config.yaml
n_head: 2
norm: "rmsnorm"
norm_eps: 1e-05
bias: "none"
init_std_o: 0.0671
batch_tokens: [16384, 32768, 49152]
Each number is 50 + 15 x the weight over its row's rms, rounded and kept within 0 to 99. Layers, rows and columns count from 0. The size before them is the row's rms in percent of the matrix's.

# layer 4 MLP down (transposed), 256x128, rms 0.0774, rows 95-113, columns 0-127
107:24 42 38 31 49 64 54 21 45 52 52 37 26 41 48 57 56 46 63 55 54 75 66 66 42 35 35 31 62 26 56 37 65 42 40 82 63 47 60 78 53 81 42 68 47 53 61 42 71 48 42 68 32 47 58 58 53 39 56 61 50 53 74 61 53 66 57 59 48 47 53 74 69 71 71 36 33 54 67 71 24 56 57 62 61 65 69 63 63 16 66 24 57 36 72 74 28 24 37 44 67 72 50 72 39 48 40 66 43 46 66 60 36 51 54 48 57 23 72 38 49 79 45 48 18 37 48 42
103:43 31 62 50 29 50 34 60 52 35 47 67 41 42 64 26 38 42 46 35 52 57 36 67 42 52 78 37 82 45 39 43 29 46 53 55 53 59 71 54 28 49 48 29 58 17 42 73 65 61 37 51 39 42 57 39 50 58 37 46 73 55 62 60 51 39 07 79 50 40 64 44 52 78 51 50 51 26 68 51 34 73 69 58 55 68 65 31 43 43 39 29 22 60 77 42 49 49 41 65 47 42 48 47 45 54 53 63 44 30 42 71 70 55 52 34 57 76 41 35 55 61 19 64 40 91 87 44
104:64 69 41 46 58 40 49 36 54 59 54 57 46 51 66 31 81 39 65 78 77 52 46 56 61 44 54 29 70 71 51 50 27 58 67 44 31 44 64 57 48 48 35 68 30 62 32 64 30 45 26 71 29 85 57 41 63 26 56 58 26 29 20 46 47 52 37 65 60 48 63 71 30 43 34 58 45 43 63 49 72 48 55 34 43 38 66 49 26 54 61 49 66 35 50 47 38 51 52 25 34 38 63 02 42 41 69 58 56 62 44 51 40 50 21 50 80 61 50 57 59 52 15 33 64 44 34 29
099:57 59 68 34 42 64 70 58 27 34 40 67 63 41 77 20 40 47 46 13 40 72 29 56 45 53 58 77 42 43 49 31 31 45 46 60 23 27 34 46 56 47 58 52 31 65 62 22 47 52 61 64 26 52 35 52 54 50 63 66 42 64 31 59 73 43 55 80 61 82 43 70 57 55 50 58 22 56 38 25 53 45 54 70 68 59 34 36 58 18 62 51 74 37 58 34 66 61 42 33 50 65 62 55 43 47 49 73 47 80 73 56 46 45 66 47 49 69 52 38 45 70 33 27 42 71 60 39
093:40 41 69 38 39 56 42 14 52 59 45 44 04 48 59 69 21 48 40 09 58 79 50 23 61 57 36 64 49 42 52 44 38 78 62 28 61 42 49 60 44 60 55 40 54 71 31 76 29 68 48 48 48 19 35 57 31 45 49 39 41 61 66 42 47 61 56 58 46 51 44 61 43 41 28 45 53 26 43 47 33 57 48 44 58 43 36 46 55 75 42 60 35 51 66 58 59 59 53 71 61 67 22 46 73 42 60 83 52 67 52 60 55 59 51 49 71 30 55 54 50 60 54 04 74 38 76 44
097:53 51 42 52 44 23 53 42 71 23 61 49 41 38 54 59 26 64 45 69 36 43 55 44 35 36 74 44 70 74 71 52 67 40 40 38 53 53 62 89 47 33 65 71 53 41 13 36 66 45 62 56 55 53 22 48 47 72 58 62 66 79 56 38 29 43 51 30 56 69 20 60 58 35 72 52 39 49 77 13 52 60 70 63 62 58 29 57 27 19 33 19 31 46 49 56 58 57 54 57 47 57 62 33 32 46 55 42 58 28 73 34 48 60 56 42 29 50 33 41 27 51 50 36 46 57 53 41
102:35 25 57 30 56 69 56 69 70 49 56 56 46 51 49 61 46 34 26 18 28 50 45 33 22 63 59 45 59 17 45 46 64 45 16 37 58 71 53 48 43 41 55 48 53 55 67 91 69 39 61 25 60 37 51 69 62 63 35 73 78 14 69 48 61 54 43 83 68 31 34 58 43 65 66 29 37 27 63 75 59 45 58 59 76 53 49 35 25 38 53 60 71 53 68 44 53 62 61 49 28 55 56 39 61 43 52 64 34 46 53 48 45 57 38 50 58 28 46 56 58 63 70 51 53 76 33 57
099:57 61 63 34 55 71 51 46 20 49 26 35 46 44 43 33 56 75 51 39 24 55 26 58 54 55 48 26 38 44 55 60 41 28 56 86 42 42 31 42 49 50 68 26 47 43 25 62 44 66 36 56 32 52 56 07 49 35 60 71 45 13 66 38 64 74 61 45 38 72 37 59 57 44 49 65 30 14 52 35 61 64 39 36 57 25 37 42 70 47 61 77 54 55 52 56 67 47 34 29 40 55 44 62 69 40 21 31 52 37 46 40 52 45 63 61 63 47 79 54 51 76 59 41 72 52 47 64
100:80 48 40 60 63 58 61 50 30 43 40 53 75 62 55 62 48 57 29 68 30 12 73 63 57 54 48 58 61 67 58 28 34 59 63 41 29 48 69 33 10 69 54 47 43 45 52 59 72 50 30 45 99 61 30 44 68 58 51 56 66 55 41 56 61 40 44 47 60 75 69 49 51 48 30 53 51 54 69 35 36 38 38 46 57 49 59 48 80 62 23 69 43 45 58 48 82 38 71 52 31 43 79 47 68 50 74 58 39 50 80 49 66 42 23 35 35 34 46 66 53 48 46 35 42 32 40 40
098:54 43 59 36 35 47 58 41 85 65 33 30 62 46 69 32 65 58 72 55 39 53 60 50 49 45 39 30 73 65 53 41 60 37 51 57 42 52 37 56 50 28 42 46 29 49 45 47 82 35 43 46 45 74 60 53 27 48 51 30 65 42 53 68 93 24 79 46 30 40 46 60 21 61 35 17 48 39 58 47 52 43 61 78 77 57 48 44 69 52 60 34 38 32 51 47 58 50 35 46 65 79 69 41 66 99 42 44 45 34 35 58 50 38 70 65 35 57 52 50 56 44 26 68 44 59 66 54
104:66 50 31 54 51 39 41 38 47 37 09 48 59 64 59 60 54 93 57 63 62 44 50 46 42 46 61 46 00 53 59 64 67 34 86 38 55 53 50 55 38 07 58 42 58 61 23 25 52 65 62 40 30 69 41 34 47 33 50 32 55 47 49 49 63 54 63 49 41 62 63 64 45 48 44 34 55 60 64 66 25 32 62 36 44 36 31 76 61 35 71 52 54 61 44 66 47 58 23 63 53 71 58 47 54 75 32 62 28 59 33 56 33 45 65 60 44 55 32 33 74 72 40 45 60 48 73 55
109:41 23 45 43 62 71 35 46 76 51 52 48 53 49 61 43 67 35 46 70 73 38 35 81 66 65 48 59 25 67 69 34 71 54 61 85 48 58 77 76 45 46 39 48 41 52 45 46 67 60 67 61 38 79 58 33 27 54 43 60 24 27 55 55 58 52 33 66 65 48 27 49 29 47 51 56 36 58 21 43 32 51 61 42 62 55 59 63 65 40 68 24 43 75 69 43 76 66 29 31 35 51 68 36 51 66 66 76 23 63 58 61 42 63 67 39 62 55 46 78 62 35 40 55 42 68 57 55
096:55 39 43 27 55 32 60 75 44 60 56 31 65 61 64 50 35 57 75 38 62 68 62 56 24 50 57 21 38 21 52 57 41 52 64 73 46 44 61 54 64 53 48 67 57 52 48 53 38 84 37 65 57 66 48 62 58 50 58 25 75 44 51 72 79 15 50 26 41 30 53 36 50 69 34 40 54 42 45 32 61 18 47 48 63 65 62 61 70 50 59 48 27 17 45 52 46 35 64 77 61 38 57 61 37 52 77 38 36 64 48 42 37 28 13 42 34 30 47 67 72 49 69 33 58 41 42 49
095:44 35 39 47 49 60 64 43 42 79 63 96 63 66 21 38 77 62 64 46 66 31 42 42 58 44 56 41 43 55 96 61 50 50 41 61 51 40 54 29 46 69 52 18 66 54 74 70 69 50 53 52 28 41 74 47 22 14 51 37 23 57 59 82 57 59 57 59 44 36 36 50 38 29 38 60 37 54 46 40 53 41 40 30 54 55 55 41 52 48 69 53 70 54 55 43 39 66 49 45 37 62 48 30 61 36 29 38 53 79 29 59 44 33 46 58 82 44 44 82 56 30 43 45 40 52 60 37
102:53 67 54 27 17 45 44 47 25 60 43 55 27 53 38 61 31 60 35 79 65 46 36 81 63 43 62 27 76 24 55 55 34 62 56 71 47 60 50 50 52 54 52 43 77 71 72 69 54 61 69 53 42 49 40 17 44 55 64 55 55 36 71 47 63 13 66 61 24 76 49 61 87 35 54 56 64 43 60 53 61 39 38 53 40 51 65 80 50 44 48 20 59 45 49 28 54 57 46 72 31 38 55 40 61 40 42 44 63 35 38 71 39 47 70 53 32 52 58 58 26 54 44 82 71 57 57 36
096:69 34 38 66 50 51 37 45 44 30 49 44 45 43 72 45 46 52 73 24 47 66 74 68 65 35 36 38 75 21 41 57 68 36 55 42 53 48 31 56 68 35 59 43 62 42 50 39 69 77 50 66 51 48 48 54 52 60 41 40 86 21 56 45 58 64 40 56 49 53 25 58 35 68 46 53 55 61 36 22 22 34 65 57 50 23 74 68 26 24 37 78 83 50 34 73 61 33 58 48 52 29 52 42 57 54 79 68 58 61 51 31 54 66 54 28 34 56 31 56 49 16 50 60 26 55 60 46
104:62 31 44 50 45 29 44 33 41 44 59 59 85 72 23 38 46 45 27 38 43 53 50 65 82 47 80 51 33 56 71 31 56 47 61 38 70 49 17 38 64 48 67 62 88 55 64 72 38 65 31 49 50 42 44 68 32 72 47 29 46 57 39 52 29 68 40 56 69 64 36 54 31 32 33 07 62 64 58 62 40 40 58 37 42 38 46 55 44 38 44 45 50 24 70 67 44 38 32 65 53 51 45 48 38 44 34 44 61 72 59 48 42 58 39 55 74 29 67 61 42 31 78 56 60 60 78 43
098:72 50 60 57 54 65 71 61 52 69 28 40 02 75 67 46 48 49 74 58 78 27 60 45 58 38 51 49 43 72 61 61 48 59 40 85 43 64 65 73 29 37 36 42 29 60 76 07 36 68 55 34 51 42 56 46 61 58 58 53 61 65 51 59 65 43 42 74 62 44 49 61 70 60 39 37 71 42 28 67 78 57 53 48 54 45 63 66 46 70 38 72 58 53 64 44 61 32 63 29 59 46 52 65 71 53 43 25 29 56 39 45 53 62 35 54 46 70 60 41 46 54 48 45 41 25 14 61
100:59 58 66 71 63 35 70 23 45 68 57 48 63 45 50 50 36 43 78 79 51 42 57 49 58 67 30 42 68 50 73 46 72 56 66 36 49 54 43 49 57 58 23 58 68 44 74 54 44 41 83 35 12 44 27 41 42 64 45 43 28 25 57 16 65 78 36 62 59 47 50 84 39 54 19 51 80 33 62 39 59 48 43 50 64 15 62 46 34 64 61 52 38 54 56 33 55 23 48 44 61 53 48 29 54 62 29 56 70 62 42 53 56 51 42 34 66 56 41 66 42 15 37 55 56 47 50 45
# layer 4 MLP gate, 256x128, rms 0.0774, rows 96-113, columns 0-127
100:51 51 39 36 47 41 48 47 59 27 51 75 56 45 42 30 58 39 54 25 66 71 36 37 22 58 58 34 66 59 07 58 16 43 60 40 63 57 28 53 41 62 54 51 38 28 18 52 60 72 35 62 26 37 54 39 63 73 35 45 72 56 55 46 54 25 35 69 39 63 48 43 40 67 58 28 46 38 44 48 71 49 74 56 52 68 50 47 62 24 60 33 52 64 51 46 64 50 44 40 39 23 49 57 62 54 41 64 67 57 55 64 76 59 36 38 83 69 49 50 55 60 30 54 29 93 71 66
108:56 76 36 58 62 20 19 45 49 63 63 71 41 65 56 53 65 58 42 49 58 42 66 60 59 51 38 52 48 47 44 80 44 50 50 54 70 33 39 87 68 36 32 52 28 65 35 62 54 29 32 41 47 61 42 32 79 40 77 74 61 33 42 51 40 38 56 59 75 32 72 56 44 36 34 42 84 24 84 32 22 43 59 56 37 23 47 63 63 47 38 51 65 73 70 74 51 64 59 32 51 29 43 31 62 55 56 53 56 44 41 45 31 47 43 60 69 17 44 44 50 46 66 50 37 35 38 59
100:47 53 56 14 49 60 28 50 47 41 48 45 66 45 53 51 56 20 55 46 62 46 63 32 48 38 47 65 44 66 59 37 33 81 41 47 45 34 37 55 61 41 33 56 34 40 41 35 61 44 58 79 57 41 29 91 44 63 58 50 52 52 38 67 34 21 20 81 39 62 34 43 71 63 51 51 27 34 25 22 85 72 56 31 35 54 44 73 64 49 59 48 63 43 69 36 75 59 39 47 39 50 60 61 47 72 47 65 50 62 61 59 52 76 50 51 40 31 51 71 68 88 38 50 59 55 68 35
093:60 48 05 45 40 41 29 67 43 29 44 61 85 46 45 50 52 70 32 72 62 53 62 61 38 48 37 64 37 77 21 38 64 42 54 89 49 60 66 47 59 52 43 52 62 25 82 18 59 52 61 50 47 61 56 35 61 62 66 49 52 32 61 53 26 35 65 41 58 47 26 70 44 45 82 53 36 70 50 52 62 43 53 33 60 47 61 57 49 80 65 33 32 51 39 41 47 22 61 60 60 40 78 63 33 55 58 42 60 39 77 66 32 28 49 39 67 44 45 55 62 50 17 63 46 41 49 51
111:47 46 51 44 80 56 38 49 50 31 47 73 13 43 64 55 39 38 61 66 65 48 16 44 56 30 47 53 50 34 68 67 34 62 44 64 81 52 30 41 37 58 35 94 39 52 44 52 33 30 56 44 35 49 38 45 42 61 23 48 34 45 25 43 29 53 18 61 62 52 45 30 59 47 45 57 45 14 51 66 45 31 86 52 57 50 57 47 58 59 47 49 56 76 21 36 28 42 63 35 55 51 40 37 44 66 32 46 32 43 31 37 58 50 61 46 50 24 85 30 50 49 66 23 45 42 46 58
101:60 32 61 67 56 52 53 55 50 56 62 35 71 27 79 45 66 23 81 55 31 62 49 44 74 58 69 35 40 64 68 53 29 31 23 41 53 57 64 56 17 57 33 45 33 46 58 69 39 28 54 59 53 23 36 66 25 55 51 29 48 61 69 54 14 52 45 47 46 33 48 55 66 26 35 30 43 68 58 27 33 49 59 49 49 46 54 34 67 35 66 70 51 62 34 51 99 55 60 47 39 40 47 65 52 55 58 61 65 36 35 70 40 48 69 54 69 50 62 55 72 50 60 61 55 78 35 37
102:60 52 50 79 71 33 40 45 64 51 53 53 47 67 42 61 69 34 61 69 61 36 54 58 41 49 46 81 62 48 57 23 57 50 76 57 40 36 51 46 18 57 68 62 31 50 61 69 60 06 69 57 49 47 49 56 57 52 48 48 37 61 34 76 21 50 64 56 56 60 48 75 38 61 70 59 30 77 60 42 14 37 57 63 50 95 44 58 51 70 33 58 30 49 50 42 54 53 33 60 59 66 59 40 29 75 30 76 79 56 49 50 65 60 41 63 53 50 12 51 34 46 55 45 32 45 55 42
101:54 56 65 36 20 44 47 38 68 50 60 59 42 40 42 37 27 62 60 42 74 85 31 42 46 47 52 35 53 22 32 46 54 54 36 71 74 63 29 41 63 70 42 68 59 56 43 44 56 53 55 58 00 47 62 58 33 43 55 41 21 57 51 51 71 57 44 37 45 59 47 44 13 58 62 61 46 62 12 63 55 36 34 29 63 37 54 58 22 38 70 35 63 59 44 52 23 49 47 43 46 65 29 41 28 42 37 38 45 44 22 62 45 49 58 66 44 52 76 13 58 50 69 64 49 50 74 47
098:76 58 56 52 61 28 44 42 23 39 37 66 64 73 52 48 21 50 44 15 48 52 52 52 49 28 26 52 49 26 28 51 20 62 57 60 33 68 18 49 35 70 73 53 54 32 59 33 50 62 69 41 61 41 30 40 64 42 36 48 40 52 46 39 30 71 56 37 35 58 66 35 26 31 62 65 70 41 14 56 34 43 39 46 45 47 51 48 54 41 81 49 45 36 38 40 35 50 73 54 28 25 38 45 33 47 55 40 76 44 85 69 56 51 63 49 56 46 61 49 54 64 69 46 76 49 31 74
105:48 64 46 44 65 57 34 66 46 26 57 40 53 45 62 51 63 76 53 60 63 78 24 79 39 61 51 34 40 69 60 57 66 51 56 57 45 45 28 42 52 12 51 34 29 57 44 31 53 55 42 71 72 52 55 48 43 57 73 54 59 43 52 67 54 64 54 34 17 43 71 59 44 78 41 42 71 19 40 58 13 57 58 62 32 63 40 59 29 36 46 28 58 48 62 80 55 52 71 55 58 66 47 70 44 46 46 44 16 34 61 41 74 56 74 66 44 44 44 59 77 71 68 33 33 72 41 37
103:26 89 62 65 29 53 27 49 27 48 50 57 70 61 47 41 53 48 37 25 21 46 74 29 46 72 51 51 62 50 29 77 35 41 57 26 58 65 58 34 29 56 49 55 43 52 46 58 43 46 52 78 62 42 45 81 74 45 53 30 59 52 52 45 40 40 48 66 42 41 42 61 41 61 69 56 49 45 60 54 67 49 06 58 54 44 35 38 61 48 44 84 48 56 56 41 15 47 41 40 71 69 51 34 49 52 48 28 52 27 49 27 40 42 36 60 30 67 48 45 40 74 69 35 36 12 32 66
098:77 34 54 35 55 40 44 57 75 42 86 70 55 62 43 66 46 45 56 64 57 40 40 58 61 19 40 20 64 13 66 55 72 46 69 57 54 41 31 63 54 19 35 39 38 63 54 54 59 65 66 53 33 47 65 49 31 59 64 33 42 59 48 54 34 52 68 77 24 49 56 55 54 44 58 47 33 66 57 53 63 45 46 46 34 53 63 69 43 37 73 68 33 88 49 19 39 46 66 47 46 47 59 57 44 61 58 37 49 41 38 85 57 76 51 20 35 56 53 44 45 24 54 57 75 57 34 21
099:41 88 46 58 40 73 44 63 76 34 48 29 68 23 59 49 39 49 32 56 65 62 53 49 51 36 56 63 25 62 22 60 57 63 74 36 54 49 61 63 54 28 45 64 50 39 37 35 53 64 36 16 76 56 42 49 62 39 51 69 63 50 49 43 47 41 50 45 55 89 38 57 50 75 41 64 61 52 45 63 42 23 59 58 55 17 53 22 21 45 54 32 58 50 21 48 52 04 26 51 68 57 71 60 57 44 52 65 39 47 50 50 64 43 49 22 38 71 65 59 55 70 62 40 33 34 46 57
103:46 73 53 30 57 51 50 74 32 68 51 58 48 63 47 26 32 79 58 56 58 24 49 68 67 59 01 59 28 60 29 63 63 58 56 53 46 49 22 69 32 73 54 32 68 47 60 26 49 37 23 62 20 56 41 34 52 72 46 74 27 31 92 45 66 51 71 58 50 35 62 70 72 47 50 49 61 25 47 23 68 49 40 39 48 47 76 52 45 39 35 69 44 59 62 42 53 50 49 48 51 55 28 52 57 45 46 39 49 36 59 42 60 61 66 66 58 40 40 59 52 46 53 53 36 82 68 37
083:68 46 53 64 31 27 57 28 37 52 69 55 26 65 73 60 26 46 68 44 72 44 36 56 47 62 41 48 70 25 43 37 47 46 49 29 61 63 20 58 80 38 40 49 37 80 37 54 57 43 59 49 48 69 41 51 51 41 42 53 61 51 74 70 65 50 47 59 30 69 43 64 71 45 65 70 77 72 42 28 33 44 44 54 58 41 52 58 72 70 46 58 72 24 19 32 77 49 49 73 63 59 45 43 49 51 62 62 57 47 27 57 70 43 76 15 52 74 50 38 51 22 62 48 25 32 42 54
101:49 60 66 72 76 62 19 55 52 60 24 59 25 30 65 55 52 52 54 75 54 55 47 43 47 51 39 24 35 30 45 62 30 46 54 49 52 42 71 38 75 63 12 44 17 50 33 26 63 34 45 36 73 53 49 69 57 29 57 65 34 37 51 25 64 38 66 65 35 52 54 52 61 90 64 48 30 49 57 40 54 44 53 61 79 64 75 52 72 51 57 64 50 69 55 48 41 43 77 73 69 43 50 59 63 72 64 49 48 56 40 44 28 63 56 56 39 61 25 45 52 77 41 27 74 52 42 58
096:89 39 33 40 40 32 46 59 50 35 55 41 41 28 61 50 40 34 65 23 68 60 43 41 39 54 55 46 82 56 39 60 46 61 39 90 46 39 77 69 29 58 55 50 50 77 65 39 49 49 56 51 71 54 47 30 64 49 85 46 37 52 33 29 56 51 65 43 34 50 58 67 12 61 27 32 62 34 63 26 61 51 43 44 26 70 60 45 50 59 33 47 53 51 49 44 71 36 31 18 46 45 38 48 32 44 39 48 49 54 42 40 48 42 36 57 33 56 48 40 33 24 53 38 58 08 21 65
108:17 45 64 46 32 49 69 46 47 35 43 50 63 54 51 46 68 70 28 18 32 51 27 54 41 46 28 37 63 50 14 57 72 34 75 67 42 41 55 61 56 62 60 50 40 47 45 59 22 63 24 65 89 55 54 59 52 26 46 44 47 39 30 40 33 47 52 25 49 45 40 48 53 51 67 62 72 61 48 65 36 56 30 53 41 58 45 49 55 34 33 34 58 53 66 70 15 47 51 54 87 22 67 20 33 34 43 49 37 50 52 60 26 34 42 63 37 60 64 26 72 50 71 62 31 50 43 49
# layer 4 MLP up, 256x128, rms 0.077, rows 96-113, columns 0-127
104:58 44 40 55 35 30 49 18 53 56 59 58 56 52 52 53 36 46 44 46 37 62 62 66 45 40 59 41 70 42 84 61 41 66 28 63 25 40 76 50 67 52 38 49 55 30 51 76 53 25 50 57 84 51 37 20 64 41 43 38 51 53 41 46 52 27 74 52 67 75 46 52 53 57 53 78 66 63 64 69 53 12 54 45 73 61 46 48 69 40 35 34 41 61 23 47 35 50 50 49 51 69 40 21 38 61 75 74 63 50 16 58 33 46 71 40 33 56 23 68 55 54 56 86 53 48 38 61
097:37 45 39 27 63 47 34 46 41 57 62 67 10 56 54 30 43 52 61 52 43 74 42 55 45 33 46 50 17 64 26 57 72 54 20 55 74 45 34 47 51 43 73 48 68 43 77 59 67 53 19 64 65 35 64 30 24 86 51 54 71 55 62 50 45 50 84 67 46 54 51 32 57 54 24 47 77 61 38 47 30 45 55 38 38 62 54 28 26 37 52 80 57 47 73 47 38 37 54 38 68 49 76 83 48 32 41 30 38 42 53 54 30 36 58 49 38 39 56 60 43 62 56 62 56 59 62 59
095:64 70 37 30 83 42 33 07 57 56 57 46 42 51 37 45 26 58 57 40 68 26 44 43 64 54 53 43 47 50 60 69 52 55 53 70 86 45 66 39 42 45 55 46 63 59 33 74 41 48 36 39 64 49 37 34 64 59 39 71 53 50 41 36 60 74 34 44 59 45 33 66 51 55 64 26 43 42 60 69 54 50 53 43 37 46 59 35 28 52 61 41 23 25 64 77 53 45 74 45 25 64 64 69 46 42 16 47 26 28 65 57 60 45 18 59 82 30 48 53 51 41 20 50 39 49 81 36
094:64 76 40 46 59 61 61 83 53 22 40 69 79 57 46 33 68 69 28 71 44 27 39 52 46 54 69 40 47 37 46 52 42 47 45 47 57 66 38 47 53 43 22 60 62 22 62 53 56 50 57 61 45 73 64 55 66 58 53 62 57 37 52 51 76 65 45 70 37 28 67 71 56 61 53 36 38 47 37 66 56 38 13 68 61 49 62 72 54 33 56 29 62 44 42 33 40 70 34 28 60 35 62 70 55 52 38 26 28 35 41 25 39 06 28 61 46 56 70 56 32 61 43 66 43 69 26 50
102:53 38 53 62 60 54 67 31 45 68 26 37 43 45 74 18 38 72 53 37 75 60 45 76 44 21 49 60 29 48 48 28 67 38 49 61 43 56 18 23 29 47 47 46 37 65 55 52 48 38 72 55 61 22 46 55 33 39 63 19 50 80 73 43 71 54 76 70 31 55 51 46 53 49 45 43 50 37 39 80 51 49 41 52 41 73 50 44 44 84 70 58 40 44 62 24 54 32 52 56 31 22 42 58 57 63 66 76 54 67 57 77 51 36 42 53 51 34 56 35 40 51 39 83 64 61 45 63
100:50 19 54 60 35 33 53 42 42 38 65 67 46 36 40 63 47 61 64 38 60 69 64 30 50 35 42 54 37 59 66 44 65 36 81 55 49 39 46 58 74 69 71 41 35 82 65 33 29 23 41 60 47 49 22 37 28 55 53 36 26 74 48 65 36 66 27 67 36 48 51 45 58 66 40 61 58 56 47 53 25 67 60 24 66 52 58 56 43 87 66 25 51 73 59 77 50 38 58 69 48 49 46 18 49 60 62 32 64 66 63 65 29 43 41 52 56 43 37 27 38 63 53 78 44 51 30 74
101:42 34 61 77 51 46 42 37 60 65 59 49 70 51 64 75 50 16 47 47 68 33 51 37 36 58 69 67 37 54 64 59 66 42 50 32 68 60 60 60 54 51 70 59 54 46 67 43 57 46 62 35 47 60 82 73 48 45 43 25 43 71 32 72 54 41 59 22 49 49 53 19 22 35 46 50 40 50 52 34 53 30 49 54 43 70 52 59 35 50 45 47 49 56 52 80 41 55 47 59 51 27 60 22 36 32 56 57 75 96 40 95 48 62 41 48 28 53 35 50 85 62 71 58 36 52 60 27
101:53 43 54 66 25 63 71 47 66 69 61 35 48 57 47 42 42 71 34 54 69 44 33 60 67 55 79 31 62 57 58 38 47 56 57 68 41 75 42 41 50 62 49 57 67 53 60 43 56 48 39 43 31 69 26 60 65 40 56 58 39 82 36 68 54 28 47 52 55 44 48 40 27 64 61 42 58 48 37 35 54 46 53 21 79 33 41 53 59 38 70 33 55 51 34 38 71 36 69 43 24 68 39 00 33 74 42 16 25 72 71 35 46 42 62 51 34 73 67 25 38 34 69 61 53 57 59 56
102:36 53 56 57 65 53 33 59 05 45 38 60 41 60 39 56 55 32 54 41 54 42 50 59 56 54 54 67 39 51 34 46 58 62 41 31 79 75 64 48 40 68 79 79 74 44 44 66 52 37 44 42 69 33 28 50 54 59 60 66 55 42 48 37 16 61 44 49 61 57 60 66 57 47 91 81 49 79 45 56 32 53 54 34 26 43 55 50 30 67 27 60 42 62 59 62 52 56 46 58 51 46 22 63 26 12 57 70 44 59 65 48 67 45 16 52 71 63 67 43 75 52 69 54 42 68 50 74
102:70 53 77 51 32 73 30 51 56 43 61 37 83 41 58 44 59 44 47 36 59 59 45 50 51 39 51 62 37 53 40 28 46 54 35 66 54 42 36 42 69 55 32 73 37 36 68 69 56 50 56 62 63 61 84 48 70 29 44 38 40 51 61 37 44 34 42 56 64 59 38 24 54 32 36 99 46 22 11 34 68 68 59 32 38 62 43 54 41 78 80 57 41 69 44 53 50 34 52 67 47 20 45 28 50 24 63 64 67 47 58 50 43 52 40 22 29 48 66 63 49 46 73 58 43 62 38 38
106:32 65 52 28 38 47 81 52 27 33 32 41 56 55 50 45 33 29 36 69 52 42 65 51 51 73 78 20 37 46 42 35 48 46 62 33 57 32 64 24 31 52 47 35 43 41 69 57 36 60 41 74 66 54 68 80 29 47 38 34 68 53 36 54 35 35 63 59 48 37 33 44 45 48 45 46 44 66 71 55 56 43 42 43 62 69 34 38 35 50 43 74 12 50 46 82 25 31 47 47 67 58 50 72 52 65 66 31 62 60 58 25 40 55 72 41 39 65 67 62 66 46 92 28 48 59 42 64
106:38 53 51 70 44 77 53 57 24 62 47 54 64 28 02 47 52 37 78 52 43 56 31 58 49 40 45 55 56 65 38 55 65 57 39 47 41 44 49 64 50 30 60 44 56 34 50 59 55 57 57 52 60 16 81 44 46 65 50 72 25 88 51 68 13 61 61 50 37 56 61 63 38 42 57 76 57 42 61 57 39 53 54 57 61 28 47 30 45 24 43 57 48 67 36 46 50 34 41 52 52 72 69 46 73 85 68 74 61 57 56 58 59 53 65 22 60 45 60 35 21 57 37 52 17 65 47 26
100:66 47 74 69 56 36 50 61 29 40 55 42 46 36 86 55 41 45 53 51 29 46 64 46 61 52 34 50 70 61 40 37 32 50 69 62 85 73 44 82 63 64 18 70 45 55 35 46 32 53 60 49 64 49 33 36 49 61 34 37 58 55 63 45 45 51 48 32 66 74 57 50 49 47 37 18 38 76 81 52 39 66 82 85 50 62 59 55 54 66 58 39 43 40 54 58 80 53 73 58 63 49 32 75 36 50 37 40 67 50 63 43 47 59 36 57 33 50 47 33 50 47 31 55 43 71 32 94
100:41 50 30 62 40 37 27 51 50 40 49 33 52 45 60 61 49 55 22 31 62 73 65 61 34 47 49 52 47 37 40 31 45 51 63 13 19 49 40 24 43 66 53 35 55 36 39 51 63 46 53 53 21 39 63 27 52 42 46 48 54 56 17 15 29 49 66 46 49 61 30 11 37 50 74 64 44 76 50 43 59 80 37 30 46 59 43 59 63 50 56 41 64 70 63 75 55 57 38 28 47 37 73 68 46 62 57 55 63 29 62 47 60 45 62 63 45 29 26 65 29 21 59 30 66 75 39 55
095:48 60 48 53 50 39 53 47 59 71 69 60 45 58 39 60 52 42 51 66 49 53 33 46 43 47 65 59 27 76 72 35 64 41 53 44 67 79 67 62 50 80 35 54 45 72 59 56 57 36 49 16 43 47 62 52 38 24 61 82 14 68 67 60 43 27 66 49 56 54 72 70 64 36 44 41 32 60 54 71 75 52 22 32 48 69 36 50 74 83 57 31 29 60 57 25 66 81 34 74 48 72 63 52 50 67 31 34 51 54 29 63 50 30 56 57 54 46 71 43 31 56 40 30 62 48 41 59
100:28 64 47 52 35 68 38 44 46 35 30 39 22 44 34 58 50 61 49 47 39 33 36 48 47 79 35 61 42 25 40 44 63 42 61 52 52 36 66 56 60 70 31 59 59 42 26 31 46 29 44 43 25 30 60 37 66 15 61 53 51 59 39 52 51 31 74 38 32 55 49 65 58 46 27 87 47 36 49 50 61 45 53 61 54 62 47 39 51 45 18 47 53 35 68 63 62 49 85 35 73 36 33 68 66 26 54 36 36 47 31 59 44 16 44 54 19 82 45 64 46 70 37 55 46 19 33 47
101:63 64 43 46 40 26 22 43 37 32 60 63 85 20 35 61 50 42 34 47 27 79 35 55 42 66 55 68 51 28 46 50 50 28 60 20 53 38 57 25 66 56 70 64 61 38 36 88 56 37 46 51 56 63 44 44 55 54 38 46 42 37 43 49 36 51 50 31 36 55 67 37 18 44 58 59 23 46 71 30 14 36 51 56 31 53 50 34 63 54 42 27 35 42 39 45 55 60 36 58 35 46 43 54 20 28 54 74 68 31 36 31 42 50 53 56 72 46 45 78 42 43 71 56 59 59 80 52
105:34 41 35 29 38 60 58 86 36 47 68 63 25 56 39 81 48 61 35 26 68 58 58 22 47 60 61 31 48 41 21 69 44 72 38 66 56 52 56 41 68 53 81 70 62 48 48 46 48 43 27 51 70 60 30 60 40 40 73 47 42 50 54 64 49 40 49 38 66 46 45 48 26 30 50 49 31 52 48 83 71 70 41 42 20 47 57 42 76 45 35 51 63 45 75 53 38 66 40 67 45 39 64 45 74 36 40 31 65 55 30 50 36 22 86 30 42 31 68 44 55 62 55 52 63 56 74 56